config = dict(
    norm='layernorm',
    tie_word_embeddings=True,
    learning_rate=0.00627,
    schedule='wsd',
    batch_tokens=16384,
    max_steps=7941,
)
Each number is 128 + 24 x the weight over its row's rms, rounded and kept within 0 to 255. Layers, rows and columns count from 0. Numbers have three digits each. The size before them is the row's rms in percent of the matrix's.

# k: layer 2 attention key, 128x128, rms 0.0379, rows 27-37, columns 0-127
# q: layer 2 attention query, 128x128, rms 0.0325, rows 28-37, columns 0-127
k27 135:113120128130116093111135118122159143132145158127159122049156117155125117100097106116143168107124156132115075132164117128138078157143143104146117116096111123143169114122164103159129137097108142199145142141118154133162105119135116127109165113155143134097126139165096165155164153139106143129135186104143137122141132102111127103080126111132124190152144112116094122134138106130123095105148
q28 092:143093144107128152159125130176125153148122149153100079090111082114067148140111122138111114141129098136099132184137151107129161148136085103155150106180127110128111124131089087127084141136126134131134129103111136107142135145154142122121105127140117096126174128117186117096093128158145150133147110092172125162161112132124105057108147123130156149136150137112155125126129146161130158140135
k28 088:111103147127159133135063146133127154110088177146126134088131091132145146083132131132131128143159080125166111134137165115120137114131116122131069106103140131099144090136100096147150161126101180131152127126085145155102150136152147118142128072120103127118155156155158126141140139103155117142098153121123115178131085085142117114139099097090164109165123140160117141139142102128112131155144
q29 098:126178124144153108117139109157115148107127144122150096117156092151116130134106161126136095135091129118125149108092125117117123107201121135114146126124139149108155159109170130166159130149133143137087148120153150134117100136103107110127164122123143140122142113131128110180125124111115122130103100083076160166117125166144087093134118158097143143160094098142044156081139139137140106136112
k29 119:108124131125153154137156103123124125078119132120155090101156108142140095118148147165135133141112141097127145088110121143127110169165108159155162130150139093155140106114134097129148079136137136152119144116136108164161048133124137131127134078121159120103174122167148138093138137155106100150115091111138143138183096117104133110138116160150111164130117091174105166142101122122113091135111
q30 086:128140141151113146095117112070084093158148108097133099112180150126159145089151182141091108123109134141102159164087108131150165136117140137147097110109118142122175114195127172103140140120139126116102160081127125156104124113117088129157150137105156152183078138122104153098122128122138124161114132185111135108141158117140108126109132131133121151111131124119123135118134135132145133099102
k30 085:096107110151122141141179125162118106181127112085166151112098140100109087132127150141101137166120148114109162129128135142113113124150092123104143165126113101099077097121164166121086069126142094135109180135148116118107164177182103135153105155115160132136111118118119126099138119139121135117158122122135142107133161097131109116104144142117139140132141087122144153139128170114102132077156
q31 101:144081149124105128129140146157148134084144137125136119102089118096065125146131138072121104117177119143136070150156142125109119144116128158155137139146129091121095125073128085103129100134138150129119155161124167097186106124131180165107160109122103098106147116149164164109139112139139112124115158123160109140112107114101175089136136116103134148141145119115153138162145099130119146132119
k31 105:155130145121113101102112149118116154117112171152092130105100164096134126103120118078114150101113090118120059163118123139105181137079118142156156113117154137126096132136092121135153155122133130133160099159123127129111161116094149110123162125157102116100143155121130082114180127121138151115104124159154142107079183155106141117140091147166110124129143148087098126124143086124105139132113
q32 137:116128131118120136126167134126125103134129099161188113133144066067148105109110114078107124128136144142138131108111150165139108140150174107120153146161064154135115155126125109105105125112134134114142131094135164088139116119126144143151111129148132156147147124148112091132129116150153142074106126130127120150108070114106149111104206115112189130133127104172114154114102144132137128121131
k32 134:136117142119117099165102108111176112090139167130136095065144091105128131119105150100144136136134155122140127136117159154118119097118159102145111115125117109181082138111157125141135125100159097164171133120132150105102128074101157137095165146153162125154153137208106124143137128132082143112140160157107120116154124099119159096108111089150160131112155110146108117132113109133115112120124
q33 091:096094150152116163129112131103123131089155108121165119137134115106166149088182103094119111147157115155170143134123110122104110165130143109164111106162130150153112104098139141118121124137151148122126119063132100150089128124154119165086121105128163117123121117110136148124110099115146155139071122127124087104121111153066127108115171127160141107132129126146172132114099170129146184117120
k33 091:108156132160149094104084135138126101154120142123167151084093137135147156053102128130114145156130144125109125136132150117139091131103145118101125099092128103155138110148135140150112055102162155153158127114170138107098154107089142152117139142144159117153128106138098170167116090110174160129149165139124166113125151121118093126097117167121135118129104107141129163148095110113116137125135
q34 093:123164133132162155132108133069108134109150120157131106109182084143158118096138106128138114098091106138135130087141115180116157085132139161088086119098151092140153145171147144109149154143110115113128108092139110125100122158107105116149136142119153154142082129147066088135145156148138117146138135158127124088123114132145126184142148116093148117111132147152155095128131127120157140087122
k34 107:070104121115135139143147097146128133151105103136165177152129143132096137118130149113141105110097180176113160136140111120134124101135113129088112156150125131109136133112193162114132125103131114105146118086130096089123128089118078132138110144125133134143098164146116092141093177177115151121153094141090150093132148162134124162113122140104122130098158133142129147127143152135166127064138
q35 111:137118132144118105114143117162149100126142134157111105090099105160110146159092109113142122117128099126123127140129148129134116113105092172172125160113122158143106117107108159127110089111141123172112118113150116133195106166123132126139110122108079106112104097118120116112087159134116165086160112130182150107139140144132153142118107131159143067137180142104195134123120150138150146161165
k35 110:140092113126123141126083162145139117121099154122115105153130119105107112163136142158116152144145096137110141133106129129095159117104143170152124079131143138121123063162097129139105120152135131096137150120138103142098166150120162099125167162122093133115153166147184100119066110097154131100127093144130134115112104145130130148126128116139114140126177119161194097072133135113136155132105
q36 147:129121150110186156098145112132107113124093122167093132138124141146128124118130115147144137106092156118115175130092126103219148126145111138083122120090140146111165118146161162129154130140104131120114106149109095100135124133131080060114159142108130131123079109114118110165115156152139135148147104115123171155106152124163069133098108147119156137134135141116114137110149147102138113095134
k36 128:110091099141130179132161109155136133127137103073186107132150090146151093110134131109127118105106166145094098099104143095138083127144123128138137142111092165090125123128136121096149117179102100170132138138127093114156085143176100143137136135143163158107137122144107120112105092181110117119103119104143121120127105135130115099139182141111126135137125133150126161152115157101176139099108
q37 092:125111186123133138116170144148127134115150134127130149155138117143154138135114121119166111087082113126118121082111105180154128134105156159126089125085115155120140118095128183135116125139136148127107135142113133117131112142094160096154140103094182139071089114081088119103140129111145123136139138133111152100138144113109137147148111115106142141139162105180121150086164137101129095065117
k37 093:105134112134113137136211174131132130117144129132166165135118158108102093146170146102093101131107137099142114079091130138138119122100111132107141154129082105093111148119119151144112102171119106113160128161126058122116105116116122118158141145161147127106133135131098117162144120153135110144155143119124119091099138159082122118110135157149102180146146116123108135107130107102075144088134